python train.py --n_layer=13 --n_kv_head=1 --head_dim=64 --activation="swiglu" --init_std_down=0.00343 --beta1=0.95 --decay_shape="linear" --batch_tokens=[16384, 32768, 65536] --seq_len=128 --doc_mask=false
Each number is 128 + 24 x the weight over its row's rms, rounded and kept within 0 to 255. Layers, rows and columns count from 0. Numbers have three digits each. The size before them is the row's rms in percent of the matrix's.

# layer 7 MLP gate, 192x64, rms 0.211, rows 88-121, columns 0-63
091:121152091147107142133144120104142114116137118137149120127125121163133167133077134115128132152128128132077174145152130132100098133169119115095169069177121140148097186113108115128131105126122094
099:142123127120123109135133153154120109114114138108161135174168095081167098109139127171156122175107126107105126107146159154114170153140139097110102110116184135121147165125171129108156125125149139
102:135117147097141112133107158140156125132100117133147148085102079086119058127075106120150162109118098119098174126116105127100102163132137124101146128149118151135149111143128118148100165144124111
090:090182140197124142101124107118165147121105109094106097128127116121125125187093114153135139125137137129091113082133124135092131150162146149100126152149135134131128104140126099111154143155164152
098:101107156087161115110092140056089107142136115111147083143151074117138113113149112153154118118132138111107105109145103137106125136131099140099134127155153086150147125158124106110081120115132139
100:118139124107153136116175108164102149106129150145148147058124130106154126102105105168092124148143115105097168140108132144135151145131128132134154088125098149125144130157124148117147133056098144
113:120134145135142120093100152108110123136164163131187119126087098123128124156138177101127111107124126130136161097145191091161128096158101089115096117131126142150149120138117102083152134113137120
092:159112108121123129154139146065152160086063108160098121115127112134105138134129133098081141128108133114110137086113091107136134110099118111107130111158126135125178120111186134133133109112107114
101:174147153135140147104113134140170123113101129126057106135112126149106119151118094127109114113134098163088107162132149104075145106117144169134163138123132075149137127101156148119145108150134145
091:150112166143152106123133125145162130144154085118142174116091108104088165140137098168131086164145100141143142111152130131164119084138141175120123105119154156104147136132147164093110153125122137
100:121099167108126120116089182122131141115147140132122160160090169143123119150139147139125150155099126156100156088096113137120112117190106121136131092117123129113108135100152118166099115171121168
107:168118124161108115087138175151136117113129145122123124111115115099118141056146139161120129176112121150148119103105147116119145132135142098118173138132160120125166077161107099133131172161135139
103:116111108159155126116138122070146170139143150137087150105146165087078135130105120095137120128163092142128158131101125102113171170095111128147102103143129133085165136141127124140094143126127128
097:119147133118077082160122164122170142107149147140098140118159119116101109136130146121171138160132146134112131114130130104139149136160077099123174123123072089119147080155156117144149126128146142
102:150176131149121131112113102113161139136102143107153136129119137171133115145161126114076132171129139129141084122108120136122139178126156084126101122139114077175142102145099106165128144159096110
106:137127168151139101125115102163138147107087164089156115130144164078125096124119128108149167130126129096115100153134147092168136176127130112114148146136089092123130133117128079106131146155103156
097:115142143107155151136103163125131129125129134140157117142119140075115107140094119111120130093129113151102121140143182089124109143086156138111124199109087114130145166123160107146175158155115128
098:130090125143149144145077161127107129118155134068182135156133122127165169118143126151141112119163157094085143165118094146144084077141122138137108126130145131149131151111148113110131101114139125
114:132146165104177186098093167114111139149131135143131111130107091120142126154156150116172148160130084099124129132135118103126119142103111126141059131146122129134166093137097127127130167105122112
103:101127157121151141122127128150102118166130106159125109147124123082092121088149145138120074136181128125126116162165171066134138113140139101140110135145161146135158143098138157120152116113158160
097:108088114119088120115077125159097094091180152111157155144146158137133143135092148109119171125152151141117142112088128139147092132158138111129125103114093154137110142124138085108131131138145084
104:158097134138129128085117079110144124120144133125134145117105131175095176138094143076146129160100135130102116179109099093153147109132176106152152145086129150135137134096123126129117154152127147
094:096144151089103161143150152125144133115130167129104136144115130096148156110137129157100148079173108122104129152089106101154136098116169119114122130118168103134115100110157143152165139133152184
094:129113085144146093122104105109129089093116102130158111136095093106100131175136116128149140129126159100082161155154149099158117123136119148101072135111142088110083138112140146113124131160116145
101:148129162107099115095109126130071117132113130082121128116150177107113109109084101097096178136119161140100146115138139146113141141173103101149115130144145149114164123115143148089154105155106139
099:182112113184129170122109113101155103108104122114154170110114142095141175136116124104148142118111120149129153146087131158075129096140132102154140171141137134157117132143112109113163113097122130
088:151155127071174135137115136133131140121097154138100111178117164122091136122115136110123151158151143149124089124151147091118144102142110149073121183134155108160131129130154154122152111139093107
096:104152111103135111149110114102138119156110092100116131168150131118150131132164129131078110157110126150130108089136130144112099084144144186146156145135136109168130157144117079122136183149107152
095:096143120130128154145076169136088138144106123161113117116121076139173142131130184120145140108109147118104131074133145138152125127160163115100138139137096145096137131095134150169093115132105107
108:083120127134140148143095131140126158105128130132107173120169109112141113130079173120114142169142087127099123124122155140144129140168141200143105141087131157134157093099126130113109139125136094
094:143091152102118173150148103128128103081152142121108140106136110129083150119177103138089093157135122097109163119093133122130131118153157168107131107132108085123104141151104127143125139114181104
110:146153138121140144127112085133147140172129134137104145166135137103124117088104129143092090142129127158102104125090155108089129125126157167175098147130130120131162174080116155099171120106138147
089:139150184101155168156162146106135110116126151106093123130138146122095139113139189115107119114124123080084086114166097110124104128125142157126092129101096098117121104101133162144132146128132124
102:128074114140107115133103110088114120170110146080106155140122112100125109119122112181165128109119097107102110141155144112137096154099134157110116118127187111141105148093088127133089139132110137
# layer 7 MLP up, 192x64, rms 0.19, rows 88-120, columns 0-63
094:140140099133117094115122120144173149113141160174135139130129117170116131153130124102116121115137140151128140143128146095144116100193129100118156145127099127114113136066174178110101094132117171
098:132109144149181157108121107162125139154103103117154119123124168154114084148106114124111097100107109110087165181129112123125141123156154125162178145112152119148119130143079112121093155137144132
101:142103126123143116103139096135109123115098115123209153148143126166126118140105106111097117129110168130116133122106109120129177127136178148116072142099171128144135135162128077156137121115145113
094:079157118169134094108144123122120171146117085106159130185141121084122160160107157162160153138101143147089140116135141133082117129151124145123096138166142126122101104100139117115124112151116128
094:156091074142112144120154143123109142157113098106141115147133144087145110133141168169166137147140132133131150092183149108132166164166109128119145099157152154119111128130114122144076156124104133
105:113120120165127136124173124112091114193113118148148168108110126146167150110119171107134166142141155150099117149102133101134135132179149124090145138086118162119122107102089135093132150136129126
105:127087077117168114107115091138125132139091131153103117168081150127134107125121137129110124132110127125123147122131170125118090047153098101129111118088123121128141137158157125124141091126166151
108:123126172094122098125162142134136126120102122100118128154143152156123133117175082131186175125108140157106104110087139135132159145191125113135146110107120126087147106164119145100144108110129117
104:151128109108149116132116131120123152113121121090128139111103136134213122134138157132150076115143127130176128120123139118155077162143136133142163098090192154132142141138114135098107134116125095
091:138123078141114136126152132134119120162140101091158112168130127121130118133117155146173076150103093117104140139152136139130141152128045111119121134149089132151098131109127173119095124121104095
098:114119133118159144156128142109126119150108114135187095147124133138141179155165141151147171152117166128093124103099160107115174148109123083135150082117126135130156142121158127145112129174098113
105:129078138115165091154124136132121181122142151097163116148129129113138125094125121116136109094137127132130151153156163108150127143171117110163148183086129151079136149116159117098112145113115089
102:145129048114115132104136120110130124106135123152127152149112147127144140096099129124146089132155121126121142170153137108129102096089113106152134185155159113138105089160154165132091108153114152
100:140093102131090130133152120115093154125107124170136140136137127124167142161137126114114082134118112141113090093106093148170107118164120152141107145095144128173092093126093144116105120111102181
101:143159109122153130116113073173122127146135125151172111148144179082147074140125120111097129119093119147115124123121109142135130106070135090155142126137133147152104139089141092129131167147144138
107:154075082115109117096119097137137150139118111151098128142102106109131115122138129158120115161155154146112098090124096168132158104143092120107153135137149115126132127146108146184118120179168093
091:132135123151121103142144128163110100142073127160128179122164146129140159138113161125155075146139107123129135137148101116117174128152087157103165123133110117129086135099133168161119130091125094
094:104132127098151195150131125094161114128095152162152144140129137139132087162070126126107097114142127089118147139102108081151099124116147139149137108107123128113124118137101137174103144156166117
097:080106119115161133103189129171128075146124141127083141123141174132146134151121123135133150131104108114181107160148160104119138130100143112107101116080111099127164134119097119126113128105117139
108:121110117144127129130133104097140135122091114128143070114135127126081110147109111112101062122099177151149163120137115142090159123146103114106160108179132116137125153114131151147136072146117110
105:104127137137120181159117127113142148159192163122149104106075135127171128140144123154114114111142118081134152154151149142127106147122123159125118149148121175111145158110129116084114105117103169
104:095154161127117119193121140149102099128114130084164174177163153129153120110140150162130148141142103178106109103100149137111115127153137144115096125098143118156103124153128142101151122102122122
095:138125142144149137118115121153147151149128112146090138150096157157175164121078156072167119136115129163144097131164110129087140106137136113093108117131141098136112119155155119144132131086166093
098:107098123104149132153119140110138116145193129148119151128084153127166120111137133142103123115130124097173144095122155112165055089128124167134098139117138109157105122132149107137164127091114127
109:128199146110084112102127101137171079135113126155124135119115109115104147156141128158140077099108108122119115111147148124142126124098092107131101129141106129079135122146135182102119124091137151
110:154119139138165164139138128113143137092099102134142130116090139110125177129102146132135098098139112152112144185083129174145110176123144094103159127128105115110153133152114157084139118092148115
098:070095153106143128153156117179138143139128108100120149126122150160144138135100141147135133084145117147114132103151129160114145100149132150097124178108109105113130151133165103108125094103061140
095:153172115117110140091111139123105110156073134106128106148116139089137166130122077128109167100106129165153110134137164146161156122090109108130125092167156138134128127091103171139146135121110137
098:093150164144124113120176074130101125141132151097121094152153147133128146108159159104131126109157084102143151148150145129141136134158136120096133099099086139128122153116175086093122145090134121
114:135135174067097097120146107105111161121113137118156165123128101160139171134088135160107128159098135133133164133078116114128119123181140129100128103100104137097113120153100159126140134103134132
095:118128113146120156125129130096183113101107079141114128178150189142127101133084107113147126137110126112103107134116144130125106149136118105129172152148167110114134109103106137124176103084108159
102:094143135139124140161138108165127126104146118068183112120112105141112163149150121137145107141103139136125139163110098170095145112113056114104134127105104133129114149143102087104112128089140132
078:099151111143146103144119096118190113135119120129160176117110091133159079170118152145089120137164117160134103111092129148111103117156123137163129109145126095097150141146121117134100118103102162
# layer 7 MLP down (transposed), 192x64, rms 0.176, rows 88-120, columns 0-63
093:152091096127121110113151132148146129107133111140112172081147118120134130090122119121106114095148124192165112136092093123151123089112088121149130135100144120146149129140106122134126153084141194
100:106128149092100112144116157108112146114095136115116135154136161112128119180159175106151103158135143140089065113116138137110113120079095106132084143137133141135134112105187128141151124119135144
101:097090098114124111109143086108091120089116119134168097166126142147109175144152116097110118166146145146127095145122137129171181097092146104128095127139173106108109136117153116138130135116142121
099:184148150112152144138112121145082128194151111108090100155144145114152172139131143129131166144117093125118121159118093124149137106122164133154112079164135123150148131118121132134113178131137139
093:130153149159086154110100154158146148076124151116142181145092130116086155123088143142135134115153147121119139161144160109094133122147121114106137140065107150122135144120141102132133091136166105
097:098136125114133110103131141143144098143146118170120126107125091155165133099106082109119101134120136110104148130161092130137136141067122115134086132100134117102152164082097126142097142111073096
106:148145137093113129140139121133142119115117160182115084111137106145158086136138192128101159169108109165140089141165119136103107134107082129149144151124152111139141127092121121140157146129082136
107:133128116121143145103076131157150153083150143165147126091134092117158115117081164103118148149175109107162118120172132159131139141130147171098132117153113126161104162131110150152098131131151144
105:143139132137102105134189137140101139122170116117093135124141142118174127133130121081155141126137169117127134136153096149087115141185147115117090132181130152106077158123092126143123143105129115
089:157143174103134102144165091110134159132123145128133154160136178138096120111142137112135145142088114140131112083191139134148127108156112151107163125169089153121107143151107119143151172121124136
095:150128100148143114143114084131122124143124112094120138177139106136108118116135122127148119134104166128135066133124159130148121126098100171107120172108095131119137133151120123130175073079175157
112:067140134097148138138137121100142113128150073142131155197118163076171139108124145117138103083115165139142118136163115137114138132139116092139119130159131129165118144139089117133122132122116097
103:118137119151141132158092146169137131117176137105134085156124099110143109099147138147134137106099126087097101145102079115139137107145172108115120117069127125115149162177126103112101128120152106
099:126127164146155117099126123148112139115129145129151120157128091167113123177112115180112145108104133103124128122139172112121151093090170142144164149190172133147116141141125131154131071137128127
106:149107146121142184112124140097081138134128091171125141135117133099134119159145100127098095127117124088138116152130116128061103112097116146151125179111171105099142149113092127137101110147126140
104:111157138095144180076116161157159108119098132161131131157155134115136102173138120127109118105126145132151136111107109122079104164138146134125089095154147155163124130148097125079136093115132121
091:119094115155123121098104154113163106124084132141165100115135116125100109117108119140117109112146139132144146126173128132106121175151092163113137132085148152096078078125097108104101139172108141
099:160130166132136133123073132118085128122147096139129120126144142109090146154152142158197115123161165115121113126115155171115145110111117164116096136128142115176093120168150145139122116098104139
103:132124140108161135115120165181178140108143170142135104128137105139134109175094140134064147164129156116139110165165119147124130143127112102173132133166139132099141156119101123127127167110145144
116:111084146137112120155140140145131149105175116134106153143120129125169142097121117099169176104129114139080143126157144155155060132096136136112118144138108133159149072150100111120136134103119130
104:094091124112112116124134150179103122108190148122150122140101160085120174167133145130104140150137136130153130143155187125128095165126152116114106089139111118145145098134146085119105120116130143
098:160135111158151112121142151136156119078132128136132169114117164117100115100150125115201097106114117143122153122132143144123108148155093130110152129121105088116111170121166078140145135162135164
094:133080127101135095133112145124146112140152163125139131119145132135119109158084154078124145135119112138127130085154138176147128145172170129146112185137142120102083118140093074151122109121133142
096:176141121117077153124162140140185171092110131138150149098139130154115066123157084145145131117102113135083109107078113148091140131114111117160144141119121157126123105137128139130119141124136133
104:124124107177176141130136138151144105119169153079143146113158164139149134125151105151135143090126117124120105115090136087135137145143138199114112151115102101172146103115104103103146145147142137
107:165145100118152142127126167132161145138148130104107134141119130117106138131165118081087215131123127123138156146159100127110155107173111098136154131149115136157078133115125114117138087111136136
094:193125145160116108115100129095144087100090112119107161120123120183063123159121159084137154165125117110126169133147135135117144123139107127114132127149172144130103119126132137112109140152151142
093:126145134128148122137126130135119131076124117133145161140150169069106147163149099123132130133188119137199125135105141119140077127112082132137093136100141107126139147120077127103146131135121109
102:111103112180121159114103166156084135103100135162127086124133091120150180121143166130111124143115121137135091136110171106140139141136150144154135119119092134136151097068100128135120142097109141
107:131166095128134150129074102125135188112117121132153190111143109116164123110107148118129096105149113094100099103156123100140157123122110125175110098104081111104133112104132108124125139130155110
096:124131097146137144117103105141127158128087126114116127142131120072114160091082135125177115142116109148134079103109112090076136128164080117132154110155162121129141103113129133122125108127077147
102:138090157110123129120135100083124140136096096164125142129172097113197124151117124108148125075112141135104133120144126148145099086164145162109133154143123119121118135144108153150084122149149169
082:095165129114113141091133135119104165166138103097096088145128112130167146129119117165161109087155114166151140096138156127139152129158105119119146112152069101132116134151150104137121084160122119